Weights of a small GPT-style language model, trained from scratch on English Wikipedia.
Training: a variant of Muon for these matrices, 129M tokens, 3880 steps.
Each number is 128 + 32 x the weight over its row's rms, rounded and kept within 0 to 255. Layers, rows and columns count from 0. Numbers have three digits each. The size before them is the row's rms in percent of the matrix's.

# q: layer 6 attention query, 192x192, rms 0.128, rows 27-44,90-107,154-171, columns 0-191
# k: layer 6 attention key, 64x192, rms 0.124, rows 26-43, columns 0-191
q90 099:117124165147131140048091093156132129124108149129121128129150153143133091150191095124138090119104069101078136172111115171117172087188183088123113105137135084119066123156083125148135171106184188139103153126075127123209121080141167152079181099071168133097155175131159118139089093054074113108165160107126149106141096101101133085130150113147090102175133149145126119117155106099105108151058155172134142142093151121095133153094094154143138119114119131109177170135106103134150221116116111127142171179123204075139187156128150187174147086105094120131144171174107119137154188152134093107
q154 097:075112096052120150126075183125092187142155178082115145178117127106128145090168130147116133158166104098152112094177103162106158101101132153102183130105127126158143126152112161137151121088104085172137139089110072095166124122117096183134154146138173129136133098090154149129143121160126101094146128106114170081093167089145140116124174179156160079158172104165131065156067119103130150128178148149150176168154098134136148147092140190115070133093083121069129182128174145135127109141136136063174148139099058121099143088154179066157105132103166173165155173098141143127174047154194154100
k26 105:133058172127125099152128071077110107084117188113195136129163159073074094156109105146106151129161123208114115093088157147113106157081163139105092130148138133149143157165154148175073113095148096118134102131133132149180176109092145125164193162148115171112139097110126151130138156144140141194122167096104136127139128199073144092046158134103177164127144119104184097103159140143077119162111083065139182109189117117105172096146123084131079090094133092172118097125156170155123129124141173093143151145172106176147096096150103108175137158137122070140152109122128118136127155224080157108
q27 094:167140174173105104129110187196181079097142194113193191135141139144103152132141116102128137087083140100118089127141112130182146174185112135173104058109122134133141122149190124160197141149126124093185123133157190108118117153133057123154134105134171132142128122141177051147170097089127131130111054199127136111117132159092081136117103114144147100113154125097120086102171088142142126097134091109120148104114162153170165171190182116162134137136144068185106161130141138095150081153140104153098092126144142061162088134135189130156105182159152161188134128153063130113073130131138132144
q91 103:108116101160133168141156121122163128136157100105121197154151117098131171151110152092132121131084118138113083119124126117128114131099120164135076147141169075167134186174076168112084152172092109162130143152123150117194204082147091120142089104029111131136148118169157200085102130173136119107151166128131164144119124103168144140184098130139164118162135068134119082158149184145118116146069174094123143096065129145155122145094111174086126113136181133158140107127149132119133178111060103177117150143100172107082077104089077058176126218119161116114143138152207164131117151131129100180
q155 094:157144116147097075025117117150084138103123150125098191110110181145137115152122195080073148123095156101148107165088123106136193150083170106076147148095066089156143126141136138167142105134163127137138132072122089147098103178126087112142116122160084136144179094080149138140123123122120121159118149142156118121161144142183158067170154136105116119129108182145172147135143133124147160107184148119116114118180107156082137171127170106121138165065144100088133193132135134156126070164190060098237104112110152171088171113159111177078100101144117161059125147126121082087124122147092109103
k27 101:146085155069113135099171239117215111132124130147103077102056144193141117122109162114184153123144129157091148135092151151050165145112098109144100134137217152132107098104164113201150094140135090160097167134051079190106146144126164093180108145174084104079131150092112146142109158095144129117154087136110092134090097138109133110094153160148109150069119117122119126105164109163100147128135137126137124146137136096170101154100106108120147112138138104104100104094113160163183108179160118113096174135107135126120159143125208218160129133107103115115136149119117174111135117136192205119
q28 090:121074059132170081178115080093099132149176158137179106133164112176039149169168099098191170081220117151076090120149088116157152105120125105122126165161089103148103140117122116135136127158095108114125116151130144135099136099170133095205107131148126138112093178143036118118173163137124105142147139174164093154117101182134158139111152203170162033143127184084111157110179189154145124140120162105132089127122138082135175065138126093128141142093115136116096125105129126122108130106133120151083106072125091095079121114102068165136120188125137157140128117117106141121102093172088146140
q92 103:111169171117122151121053187117160132080106153154139141155172112173071096116110093091151115162159160109113137190128120160134141119127196086199190134120118149096137173195137094076122077132104142116178100104086093108175150137127102108083122170160075138106132098118122139224125138151157141114101125134120110115148106144088122171106100142092194098097124138145090148127121172148143177159129116127096120151104135177144175178110148057160132104125129185124146074098111108084208090167153180152147109084120110193116174122104039124144104127082157165147143161130097101152120124138092108124
q156 098:110066130151149096115173102104104141124095086128149100128111169160116209167180098121076145132058118138127157145093157086144140145131127141102108153136125114118115116170091110117129102128112202106083114141154179145090140061126167099124106137179158111127111109140082079070158094168120079139135147142142090153167185125161121169176079180103217112124121087108121147151124080176151104130061131159149149192202132108163155144117124127138130146129154094119139100141148130099150071087092137106116097158126112199166158150074117126067160088158168093159132109077073100080129159105058117102
k28 098:155154151073094180162108097074174181158082057122142070123123078177142134113086100099117145140100107111174126058115131067185148130123120145157145155084175152128080101113137102098153122144145060139195127154080089179084136124128162123099143123141144126164067152139129161158124182095165157196069127155128131134121140103148159118151134131106108149132155132122090114136120138081075073183158114134147129128168103109175000107121186130081112156141099104127141124142105091100133126100135156081132162093155113135124144102122198113079140145107146135129137126132105107123098111134195073065
q29 099:137149132092097096117111121128181133161182104124137164140165159088096127179125089139103136148093115110130143083166141147109135063140179099181026100183226104156172167157120114172105142114114130110142123152130179172111165082108197101145062140136102084128115113178136121135086070164103167165107131147104092118106088130152090179131145086157181085125139169116190132143169116167089192155141099095115192111097125138147177087124107154182113113108098132067114146132150101120160099069126137166183082153134089102080098138124158109150112140120157088118111146085083117132129108163133175125
q93 093:034193156162165078143115139086158106112135154108160156055099114156144113131210114173149143111109092172060125103133108152099193166138134127098048071153152091159193139150156081152114153121068082086076096125101144124122148132107151124181092143138110111111136124172163090092123122097130153093087109178132081184208085130081141179131153119116138134119162160100119123136170098166102113115163084102145117171097141134130145128134104134143102160168161132172117116112166127114089095176179161110198077126128089094105150122081192131123092157099114106136114162135092123127103154168120143139
q157 111:130093071108104131148134207139119168160149074084114164156122173085093114124093142165116136197108148160128133135096135148150159161087154120107144137141106132190124173152098128176123093187076117132155091143126119168138085145128168135200111142095155120183161118096049071119174147141101153144158134109156089159120134087156130156121128168095154156103130144145133166107171075133169100159173119094150113128125177154141084149084084071131120094127126158130126137107129131110213081113105110059155098105068077136133145082020101159165117168148142140121132123135090103126127178103187083177
k29 098:111147104142146177119138147091097113156147202123094113098109063106131118201151117073188121144118134149122155198117141081147131108104051145139093173041105165141126114078146126133149147143148117183109179121167116092081115086120128117134167123143123137141133176086143129170179173147115064106091082130160148119148212133201157120152111161163081095181113103143090081107135170102129134143048168184149093143174082106156129122126134113113127188103143086155121089078144119085140179059161126091129094113105141150167110154157113127166105107169155142108133108105134151163124129077145152093
q30 098:099160157136151133111072106163152093118125151119163155158111144152147109059079107081152143132197129133118153152078139163174094171219140143095159140116095171092129148071193099125171049138125127122212148123105156125116074115117136152144118117085122124097131070100137160133137175164099119124139127175104125121173011150093134096114123107080130142108144110140124162113096098108120153145122159119100159186103170143143098159136128082107120127180146081165188142160134105119160138133139110102077208171143084105121127168110072165210103150151139139098128064181094144124147129115128134135
q94 101:178112107081155105147112148161153113081081183111087123110106121130103145120124150077155108197096142081121071185148111107127173122076092115139182125135110134116149115151137139151140168141118077119090169145148108187176107138161192128076165124061179129134150114131076200116065132123089128168164117118122107109092148100109115114078118129116151145133132140164082105098199108166132145123107157156113098117153141184145125101079171049086131128147141170130160073177130150126111071153160109163182190133170109165070137144140129083112099150145117100175142130149095065091139047124091162094
q158 103:106137150171126112156129077080154081175160088116090091134134151093050204106130146101112158149113097144119141114150053136249146177136112154086117166120172140149098121133130080080146174144162207141139162124142147115069138158145151125171157157138067100108141095163135134122164131160103120167140050136138103169063101105095126194139105127148131083116120123150156101146103077117107153154146086098105109087118120081144127152163119131192104108104098135149067115148132104140109124089131128114099165170149107145162163134145095152135115141135173154129117074091049174118208123102167149127
k30 117:152147108138133135171110141164087116141113160138120188170143109113200114087089162109114180127153150148172186077190158055179169153138152070122096127162090158123142106133141093137086114132076143169118165107123094157090115069118101141100110148098173140124146071130102113162111100143157088125152126109109142087157160162156133091161069127091080110089096097076157068173156125081154058129122082094131093127098155153104159092131169147115171153093124112150087125128122125072095094191189085136127134107110113093133130102154144062129130067102148132110133142197158068117075119092165073125
q31 087:167074104150194115110131113114132129132135128104116098175113103101140097111145195124123167134096093163131157102140057145085146076153135108176203218094150153162137104130078083125096151060163105158210073169137128158153145062152174110139130147139132143119141126133122170129110128111160161159110111130132164107102101136131156141075206145166137114142162095160123055153123223188113146171117117105161065117176124150093103198111146148136086174075126154180093098068123097152103137160120156140145155127141130131106114181124154134149122114109171151151142149082103102153144125077163116141
q95 103:106079182180128114121126082167091142149165137121136138142161128161143083097077162055069145124236164170102138095127113148167140165109144070132177178086124172198126084151146100141139137172138122148095130071117108128150105115102186197091121100179168139154090085114157166148128085122162181117127137080140074170176149141117144144157126125127189120114126189113099129134146116153073227169143091104106128144123135093134157133123124194135125143122171160093119102126104124118135142141160105115074073095122109099175109158136115136093110098148096161091135096144114082159082143116095092175
q159 104:119148126189135129113137124144116108126097190103115065123125117119182172050134103075148125114142142134071105091180109108160120138185159105118150137078025167085126090117151140088158138089090087143122134173137117124149139158110103152068104167150174092132170154066145117172117179172194104132108080110103113122093134147172153153161162111117142148134154122096157109124155096164126139137135078123113122072153202244076122191084158151093170112125103131120127148063167135106123151138126121140099068109140145129131141140198091075127144150120105147094125079164127140152083150099153116134
k31 100:108114136199112144118155067136134106171099177140102187079172108177148139166066139157107170160125203111124111153150087066138141108113141073134165136157132185079136123165088110113159094175084153095093119143145160091139195139153132129183149062053151068109170131151127101154127139177102098120104171179164132143132124121137199110126120142118157102098121147120095173172112167105142153070125127158108159063131083169114077124100128113094125133150176080091159153148122134106084150141146089149090118100122095139158090080176091122095116080112144075080156137186163158157122135096143118091
q32 144:115101146115129069094149074125178183172149099100091121163096144096079110138138107229125056131096055134162111128080153115126118133122081088140080104169163134194125142103114116167138142166142216143106145117098163146114119103085124172119106149161093048163158145098058169109161121167088110149127108150142119160119100086078095118150124144121131094112123106165113121086106103169111146145111144093116178146119117126133141118125114095149097117166068113167102144185127118157120066119128144125106127167132080136132105156103211134172155115144155179165107110053126124199160079097126183100
q96 113:103126124151112080143167127117086117141158107151026114162108158098134164074106071216111145094161078145163126130112164167190084139104114099171146138127183167139131160173112145147141210176134181153101122107148142107136146171125121092171083131075105160160169088146118105097154106143119186114148124127129124135084089167079118105157193155158092176089116106177158109114135173169124122105110125147136126131114171089133156145072160132075150151120138135116158137175137146153163074084119177175125174120209094147097119156119157132143132127121160153114128180158160099142093162204148185152
q160 142:110039141081138141116140137148136161170129119121117120122115148130127106140167101225118094123160073087140125167088138058131104130107128140130107116162224127167138145149140171154128171137112104138121139150138137120181126145156178158105137152179109069139171116140130116118156124118062130116107106089107116150099085086089065111096127131111111103161090190188134114078116107170109116126082190111125146109149081074092145106175118129139088115129075151114099176195130116184113118071109126150080116113187172163130108173103180118162165089134120093161109125124182133178173075166090157060
k32 103:106137151108134152136147105184149075159138136126202123096091092171120163094159076097130144045157111126087134124138116165100112109161106158161174115150090159108125071135129067101102119109097146120115068094133061168107091135106205129171100153105091089124093160164098162181102125088176128083116112164119162138101133113132127160117095196163094154144162008097118155138111131134142174145117139175130098119163131081116101142134129193166074113166123098084070132121146160129098208160197119149104086158139140123097139067080108145104118118155102087114131111125105106128127162139088145152
q33 099:176107120157095147115157115181137098097123148157147107141127163160079137100173137096128096100098159203146082084148098141142105139178157167163079138182158098100090103136155139139139131126136145147115191071079091143151154150200158051110133045115141102085115149150143136125088183141105129161137073144072115174104147102143125109139145113152121078068109079130121137113152084131097123182100125133122153079104131135130138198174164080093148129128105067162112127133080135158157132088132142120133093160186151087150113139105177056129120110090073167084150083132060170092129181124132159081
q97 112:132100173120121126144167101182142131146136172148162191119150087117099115128061106184179062169105104089109164113054137092154129136101106129129142111144190120158137092127075186155113132134081115136095144103155161159154135134147157108127130120126118161170144155115115146147120084144134138119179084104151155117149123148100137146087164177128069110099101205209118163141093125162129105145206220125134132119113128171107097089071196127172124104104136101053133127162120107139166074141144087117084113125102145124087097159213151154118175122057123078143121133105142144175175088157117131122
q161 124:128158147088126118171139095102075184159132083119134092170185144102078081110073134146145150168201087158120185116074188107095108172080098166091162130089150112176159154107111137128112121134138177108132161110081141116141116202147183127132150164114103083149143148074146120123201110139080131124139111136104124100056120156078093145110124152174140103146114133139111118075124152100087164115082133090161086175159125124099126030097161078111104137090080108160112101156113107085100091110132156124172164138168144121124086138098177139169233138111110154123129093164155109110128101149132149097
k33 099:177115121084140102151148102140182133114156144138120086136113112149088143132114128158092141151165126084115163167124101155116097121096093099150150138143124115149053143158194151112174087197158109164092116088169117119142144104151152125105166104112187081136145099166101174086160108100098135227208064044140098164107101079155111131053132112178136119150119112153167113133103114131113109072117110170115102122138078162208148140104118154084077134114084112139131144188122120124123143112136101139153170129197110168143150141120073129050189178159137089107136152164104127131151107116187103119
q34 091:135134181117145079054150120130150097105123044143068096133086115126113145100114107102127155137117166161102164174148067125111141125175102151159106142099154126097144099177101075122137134124139161145153120182142179135076119109140156133174116107079113128127061147154136136151150166128164087167106102173148094143071132119167109128097103143119106057077175164152151095097133178190154158126170092121117161101129127119134123115176162169128062106136136163104139126131103118108169123092134070131057099103084087111188114107182080108101180126083118138025097187143111166085142176169135130154
q98 109:165137141121115135149103201131110132150111164172122100145099112158056139128151116168123090160202114093122112167102193123116152154159151083103115149111156121143119171127154125171162103167195153144154141063107123153111168156134059140168153140158115132129100152155182166139151177116079101130148091137130133065179091143169150121106193074132113119122160148122125187120112097153161163150180109065126113127071109099155124124091163177155139120119168074131110165138167156134095155093183061159175128162133112136032150103096077152153065125161105143128137078155111124123122135138130227123
q162 105:156139131174106086101120108163132118104162133119136176068154179163133033113162110073163080114134095207174129097079117166126117144153187131118118095115140158050154126157134155133107132082163121140074121095111147104145113124117068164165148184118172127151117123161112120134132039137135102157131167105102112120115165106230116105090127138091131131098101197159153165091120155103064131124104118065117164162155109130127143108080114134069134103104079149167160157140124140154087162114154147118189123184098119092144142179125137074100081069106127150127123133149154117068131087169163151104
k34 108:133112086161151174158123150055168246190140114157160157165128121142133184085096153091149184165168111098115173149113190147085151149100116180137106125101129124129133152123102119171175152120217066110161097133148123108161105152146149042146166147164110131118051119086086110149099150121095097125127140146096083101124126106152139144085152128153154132143107115128125144136142124057083100103097140137135154179129131086065109109123109136123133069160120162177117052114129119088129161162104208095180105142091108118112129129093181145167068103117132130148120150116097087117099114096163150109
q35 099:094131090125122140098164173107134123195152148160122189078127143167157085074103084047122114152113149091153126159133124132096124122125117092191159093151133119116146084126082101106132157133131085143124123161109112138072119095134175182170169117087115124093138154178120133153111158126152152124121122182156140141191089114189156199022122094130110119130108131152087150116126160140134108123067189092087123134109093119145137133096098078108106110110126094110053085085139131192136106084097113194145086107139145164116095197098161144140167095093135120102133123220147094122121161203104128133
q99 102:081128192107128101108133104139096088145147085139081193132167103085118075182160108119108131145117125105131081110087153108094123089164090109150101061112131064122111124147158182143158194061156051158090138181140120100071096073174094145116116165109086135138178083099186084167139077102062117111134137162141143124170096089078131137122157140176127154142095092156106113156113163102200118156141174132189060175163174166105134113127114095088104084145059096151138108094149132111127139132126136117198086104160120109112104089119149137117154107137106128110124165151168123111165154136089124117
q163 096:067092097158112163116140126128119149115121085139071123093095133056117125116143140121134129144157142140163152131164177201135176199142117144121113148074147086171107126174097095154133147127130153087077137177144136078138120123156130153110101129195132114120155160135104136139081093131123205070126104103088177103072106144152132121142218126117105139061116072108140108129110082106077172104076103069143165136069080144098135167134120160163109119126202141162186056128130137166165141143137177129155096208142126150126118135110176139136152115121135110140132134076138144145138086051128184074
k35 095:159135157142165153142120100085169136142127127079178131124048146193139120148105112186152102149179055103118149119127137088075119173138115145111151110119163147193117082111121154135134059098108184109131161145108071163167156130138189106082121159152183086108143161081073110112208150117172174108152155065086109109104073084096136139126170160105157089144131143161134124145134083160111146123155143134173124135186141111149132124164119118147155138093188136126130165151114123090145140047043183107125109188153157077109159103084112106136183112069135134154132146130148124132118165077097097122
q36 099:104142023069108090126137145149177128148105153170152148075122100140122159092148140161109103084072188096145106163134110145111164119118154139119160135119072191145105109123147112148142134148022196159128111090159097130061119150101170068142131112177098155135110146169125061162121104103112111153095134095062095145108124115142135137144135171184124079084130165158080143103111053197166154119145157110124173113151126179107103065099126113133143166158090116107124146142099119104099160178163119173085143083159108165110172102113116179096112129132116119142121146100097062135159172102144112163
q100 110:150148136156137150105065115144129114146080162158080170119158116135100181044061134140115155163167148131108140137152120091089151168101144113114137152116076133082165127116135104165154137091099106107114092099118118162125112056162118146091126073147100103116119141107136057106147133140164105180172135116135179095154171149169147122165075127178075180150166147114148154111186154117157120116168111225101117112130157149089086147086112073113165151145172119122152130103111117096126119172105071163090161057115154122157148072141086130115038172140105120121120122170158096047174179122159119152
q164 129:125200148177088150135124140152095097106149172121184128078156092126144125123102106017156172136138154088146122061162096137116162105156151144146083130098119115123126063085192127066109069078076064163165142083119156120091098148184124081149130123111112193107123141113129087136109149149178149150132080108124101100117147161179148155103185099075146138106120175103149142126209098123122158089151092150122112097108154168179134190137109183121167136082150125141146141066143154112171147127127100096122129099077151075170148134184060133128106145140123135091134152152116112081116150152143111135
k36 095:119112138119182132102163171180090119055093111175130137135110128159061093099143141051132120178193111057096113119092112117183144136179104072160155202173134118130070093174120162064123159186128121112193104102177182098106148133151087123136140136105110170160150140134108143147107173169092107160141143132137145147140190156126123131098110154089110173138126155132130080207131165083146105107120135136133119169117116150161134131121162105143128081105169148100064111138106151137134109086126190170105119126107142141053139123159152150130137156157139041124117130139214116139077099097122097093
q37 095:086072132105138167133135091094188103115106173168195154086173100117092147144159129160158141131114157150153140160123106159093100130073099167101154131157093074162065148176090116167128121145114070062078118125205127139135072154171126071117092188168151087096130151107157182083149099136159129064153086121103103087141186108124137139142163110149156121116131141094143139107168147148149119138104140142112126130098137088153114087135033129124108097096093123168086145135132160177091105125134096080231110111098124184087121128103136182086139120113073136134142070138114138113117054129138125117
q101 099:115120068122159137073072148191150160125148106090203157085123129160114147171144121161180149132080132146164084150101146145109136148148225126143173057158189109152100110140131069150170077076128159146128171107145138131137136095104117114092081141192139137118096125139104134089070085181104109064107119182149134082087137137116132148146186091129123168109121183084136119097169147106146055136113132084150153145105140144138175111128145106106134132094131116141193142155079128094108089142154163100087166151095113090089140172206108092157116128128182069188145136116162121122106097139140112094
q165 104:128134129160116139154106142108117114170140186136141239180163134155132094182130140142188135163101134112063107122132148168133146110112106120165059136113078082075129136112134127170182144095127083182173121120153111130155176100103076121117133075121093159087216094106136141086064065118088116129114176115144143096130147095135160062140157158095123105128143131114167102141123127144090112077149149149132095160146104106148157112175102095162144054114102136179157132114169119132127145165057134139142055136161144088113109087134106107150111124137158063106121171030179085114121097106139132115
k37 099:132116161124104093101123089135155104125184093136152114136127139100162086153131127106113118140108078186137117132196122140103164165139118130104153165142122127154136130136077170085089139178115135136071145099066159105182106061132094107172182127144139175135041153176108091165158108088138131111088155062105097110170154143145099129165136107161075173160101131080109141158068119109091145111129159153084098163131112133097132208148135141101133147089182094130229101018158113103112128136179111155139156197123159096113152141118169127151111181128091124161153197138115151096144170136142129121
q38 101:134097144140117147149129108112142161166193110106111130103114124089083122175101144168119100114209125101148160132135088106102077123080083122167114145172137120145115149122107117099091080054105145168174184188129141095106205091114098139178144129153155068173157153115138160163129146142132143121138146176125120119152093171113117137158129115166167096127119134105163112111142115171128085134130117092114230111119034041173083120117201148154162124126073154158144087069124134150122163122184130138087101138139174086149111159182145069122120168110184075113142169137112131124157075165135140133
q102 106:154124103152135129129179145158195154108141081140170058123171124173112104160157148058148138149083103115068153153131152139076106155103135076062134118138117151085123104136133151075174151124142136133157104128108098083145121139150150113142139158114147023153175105158171099159125104129135107162149142048137138178004135136087118142099098157107095160123082126164158144112172095147131086090117096114108164185091157111142129123159142104151149051164182149090149160152158131129144091085119119108157102085116142103113072193118144108140138154126141121157105091181142170127115202135131177142
q166 105:158111141184096108116137111088154108150143213143167150043140170128094118128190123076201162133129149136117169094110134115127143113129174080090079125125158082136074121179153149137144142161124036138164174103110076152199080119189159159109129139163189125124155126141120110121072169095142154128093146151212126173130158100082159145138069126116133130066107133134148148126112140134080080136151142147134127149162134103136172113150189145196105125100126182159193134112123119157176102068105145149149143132123148136078135097113084094122134119110132135155136164139128142142168204140130071086
k38 100:088103115174105127067190131148126142100152158093162191161097153173137211125133104145107131092118190161186111144164142108146164083140129173167147170163142149082157091152138091123120169123134161165086167116105190078136144172142166063171090131094097115117109131119111088182150077081168084107131174158158146099173067118141145142145136174103099121135068137105092143147112131091147155108110128111163086171073123130168085142131148147167149151118108141150063125107123110104126145130165163191098100134184074118125073128078079078184098168084133103156127174150151125149093120114178144139
q39 112:102052134097103116168152152067127187125145068160150132111190098066114130146175088143156051151094111153110132135111097117094107196114183180101081164148142070148153164122091112097122158092159138069072161071086149117134168164114165109138118117135134130097115131162140094088100150147073132165125175152149132143109097125127093147136130181088103127129119136107108127151122101168115197137231149087128148091072164146151092097194165152124090162157085093160052097139147149121079141101111179125141125153124116111149151151119188115140137104135107125166117161087092113145135097122093186149
q103 102:137150136096149144090120170170189058125093111154174121144200122152096112177105100032096134123171128093184100115139145080158114062171154168125070098145166123096132157143151089099137067152138125150160059096115121138040106122101116106120113142167105188115126110067068122145165179094080096126139108119171131155130153149106130130157098107141138081089127098100131147155140119114116079152153167107127140125157160095139105133151084156167129084083113120130201061035110126101108127118095150151163127140146152129156163110130104159073106125103146185118127152146176147080088113118072126132
q167 096:097141128123130143146109164051143097187113162123167080105113147135118120077141124203117153186187139138121094157098202148097136159178119101134138127090097138104184135162138169100097165169054078127140088126158129104173116131107138115139097158089111141123139093126137116087119124113133123085131194165070135181134167140136117077049163077131100174140054090160088130147023168134120140092103149148143092136098150123115123210105090127153144060109084126146113140123138140133089135091138135118155144145157166117081119103191151051137091062120101127086148125107101143110126109137122137093
k39 103:105183144163172143159132096136059133143115075154095136153119148100181159126152140045178088022175116167160159162128150157141095093155108125124210153139117145117149150138054152115109102160110126130169186150189131142107182098131045095118164090122172107160137161130136092166087127149154126067168145178148123097158135198083132086092156090120142108105144103148079089104108131146118188122117210125149121082111101172126081115155133090147150099119139145104118085094083100115162119112142128114107158138135093152146177152141136084123129177137124137125154159154114090182120145104152098174
q40 085:106161129231135155094107142165086144116065143110132207136104117133094181100144151091166142108052131049119104107114146075102164142082136110099103151176176099155080118105173116128128108128122130112121102124173146159106130175077069097188079084122058072131135199155120138120120125116100160136103145173144156123193076120125142152096118144123161094105088156111177117157102174112162143125133178168145103152113138171139157214134159064102172112116138119112131096154133147150116142142092149179119152174063149122122133130155098160143125116156125135088157118126189136094094101130127197104
q104 099:159092112132156167112119054114103107099162057147134165104101111153174162148134136091118161052159151102153106062150104171132161129034140115077094119105109119162117189113107123160103173061116087109159134058111195119095169117051097140147101121167073147080137104144132093119117136167127120092136089147141121135123165151116113101094141142168130166061117101151117103052135123150135176137169114120135146161111149107118110074161175146097163143171132141108074183090120127155126113126146123136132142123098135109097075170168084115022111106133134139144127169080105127167066123157140100116
q168 096:127161151155144060143110063082143070156156185089144125078175152177088125128131164160100158125087147144155078170139099138146124171116114111154120053142066163170091128148158121177125107133061217117080169138192093154135133105136116057082154132092178182143134108151191115122163158142128146111167116194167119144109107128162158121137158102101117124059117128142119134076198118095102123124122075091121066109143083140171128092099140133151122157175111114167132171145129135117156112138092075110128162143128113089144125162168076123106141121126123090121112142190169084103108138146107160068
k40 097:121154134102098136126123181137127149121083113150132081179150135139132129080118108125155131106095078106129116162092138168126122118119171148150140159135167111101095161133102117128106126167151134083076184160154083117157143106168137111114029146108172124127140094134113152126182117146069099135127146153064118171140122129130122143155121141115148043162121091189091126189082122151088169193118132144077197058150095078178169100151109177128141140088134142132237091134167154106084136152138092135106138141183149044100122153079153083171104119143163165103136141061120151153119072154149153108
q41 133:135084124058121140148134104163119142151108116103130157144123145136065107143157096199148120131195092137158191171127187132137098185143123149117124088098152087142141203161103139128089182110130104100108139195143179097143133140069138126113117164183100082122124130144125073140161093137104107110097157124117120119113090118106081116109168129122132124164113165156099090079084106104079134135124170113126117150178036130107124115114114111116118099155041088117088179142129128144096080108146195116210173129164132151130108070134205103153208079104118177144101081114171129110130094116153162143
q105 112:088124097018143109134137118146161143113129099124170212125081118150131150147112154115102105132087098118116169144089201154138144168125101094132156128123138139160198058118139133098123115127136109105120115149034117081117095043126171179168097193140156103150122039120173049143099098111107147154083136141095141124140092103114106134082095128090126109150120103163126174098108081077131170134122108123111142111144151154181138111130098119107135085144168105105162164178130141130182176098116172098156121112134094162071110171111104159115130146066059119097114133159106166157162116118074130111
q169 102:141177124117107096089164122096138129164162121116170084161148113081142102116166144114129105141168131140133119134164139082140157093142146152191032163158147166152182145116153135056104157118175150138155160154124154111076128129183120107093111160074134191126140149137052146136134131169061130152134042167154142127113137159116142097056115174116125123105091097086080122110142093100106082110137161141177132079097150107197093096116133100116146085141186150156128127127156114116131111157101081168106046118092178114131126130109184034136130095093142131155139135111078087156099180130150134179
k41 106:079162095129132152155073111168110122109138129128153087192087152145073132132088062120099163208146104186137113119126157115126128123190113122107114106114133145144098158131097106105145127183114127117138116141069168129158101100088103140133120108125175111105195159152125127170135091145130120136128123103158123160120066102133117100141127093153116158147122215155149127138105132144118130171094124176132084172119102114112109136195094148127137097085056104158097103184138125084147036100209077086158103073178123069133153135099196131118206117139108166179119148086113126046164132093146150104
q42 097:080170127120161101147103099096126118077110144113140117106186141177147151138118125086111147150164161140145101100140154180090126073165142146142148194130113095079115101152126166126099157158139093074195115116153114101193098107121097087137068121093120149100126125119188119172116128117190134164129129167113131148166074140159094184153193091113115120055115134108131129136071127115130138167155223142156125101150144108146077102104091159100120124125141147172037124108109117173135121112169173086178094129128054171187205109153118153089097129175077142144126096073139116072173130131148125115
q106 104:089040198134121094133116087099129147158157058107105113179135121174082129167128100119151114142098161098163123140138208184078125150074192153127133148160080119121117109101119168107128079141118101161114146136123117114157147113087105129082083086119195171062132049123124130137164129130126124106132175088090106110153116161066123140141105119198120205211151142107116081103089089086108169142144164122126148136090118173079078162048086131104110166153190143169096129137136128126107199104090128106158116147123145162152124133130149144131143154162171097125131114155123131134119102164123160171
q170 105:104097167135152156112158136135120103113119154127115113131099209209148065094130138142145123114141149146153109085138124111152128081111137067119164161175125116135113123128107115185158164171128156135156113048125140161101117162137097140112131121088094109146125142141115234144140036157125124153194210126119179153128118123156112149117161083111055174171143116203134125162113189131161119134140091197107137169075130139107185143160156087094166069167157143131128154133151154149138172149147132082144122149087113164088149180159128111133139098111160195127128142117208092148144126106115067119
k42 096:160129107146151121082117107174130170113100170110143155092138101173132125106111104057136087131133090182091157099138115148157151093075120150109108173125228109080144119068104136045096131104106192138108168071105137139133086057128127114133086117197132117098076125137072169119149117098160141098139096083149132119130152127136144145076135134080159199148108193095111134114069107164123102154100157072131186131117088126087143092098071110080125110118109123101144102082104168107096180148100148101087134157086152159129077093119127077124170093126138149088173139077184104115121135153138149078
q43 095:101133085138074125134106154128157090156090107108109110125120081133197096103121141087029131056135164095139131087088178124149148117117159107083158076105095108135102198131125112094147153106088141100193083127146142155089103094143125181153176081163102162113115116120136125122091112138138077125134099130107090094173166169157126131138130089182195136114183122124154149153134171115127108179128110045073140098142105150134152111177163197090178095130147105118077113088124141106119131174117173083101138110149156167132127101190131099122037167115093194157119154129162158146106169106160135110
q107 096:147157135128124136088116169094087137164172117133116147122126152179122132153102132106064112099108133132088097126154115150129159116164145056098166150147162116048085119150183095096160149115117123109067141056091158155087157066129126137196081165130127077140095173133126097133154142133114159123147132111123110140125162106064126130136184147086120112079084086093133111055162158121111154142116135196159118111145190130145053062157141129140123119107110112119200069100137125060152113162127113084164161116160074123149129108096178175059102125142123149132106213137129159107179169175162140123
q171 098:134120150144128146126119035122150183048115131172163158106068118063159181164115135115159159079074148126133172146068114123071123079119112121136129151126116104107142100085118122156113173100104145151138087084077106147102048138155073093093136154151111156142115163079113106124149110178138125158117106155137140163114172133083141143180121086051156132177133153166125165122116129087147162164114152129166181083100117155147109140166162095084119073157158159072107080184164108155132148132140089150162081134140113130056136060103098100087183129128125118132125093161086125068146075138101103140
k43 107:116185030139152168145149153143119172138108091075106154157096120156134130156147149155137109066178145153155114147127162034135157154143143138093109049081093138170163091132122139119074090089177153155069100166130081109153102075134050062106132092070167164099102102181150146175096099144146099115139178160157122165165142132139167133064089143074079144181084143149082142195113151106155121134156162118116063122121121108131158190183119118111157096115095117103118133142127111150172111132118074139141122151096139108098148051127143100150120157126126122115137119144084127130110147088116147144
q44 097:105145077121154160138124123066102089139067101144051106131108172136198125131138164174148119180143153167127137111198138129139175164119151126117126108097131160158138111071131130142118076134174129111099091138084118110164123158120048170112132121059089139118096097162084137128123132151104170082111094212131112103138100145217173157141178178105152125195175087121156123079104145125095128136116123141126135155189123073101067121157109130133125123118143095159103155073157127186121183149109122178146126153124179118131127104133143149192136114140184143166134113118128116146105109201216161160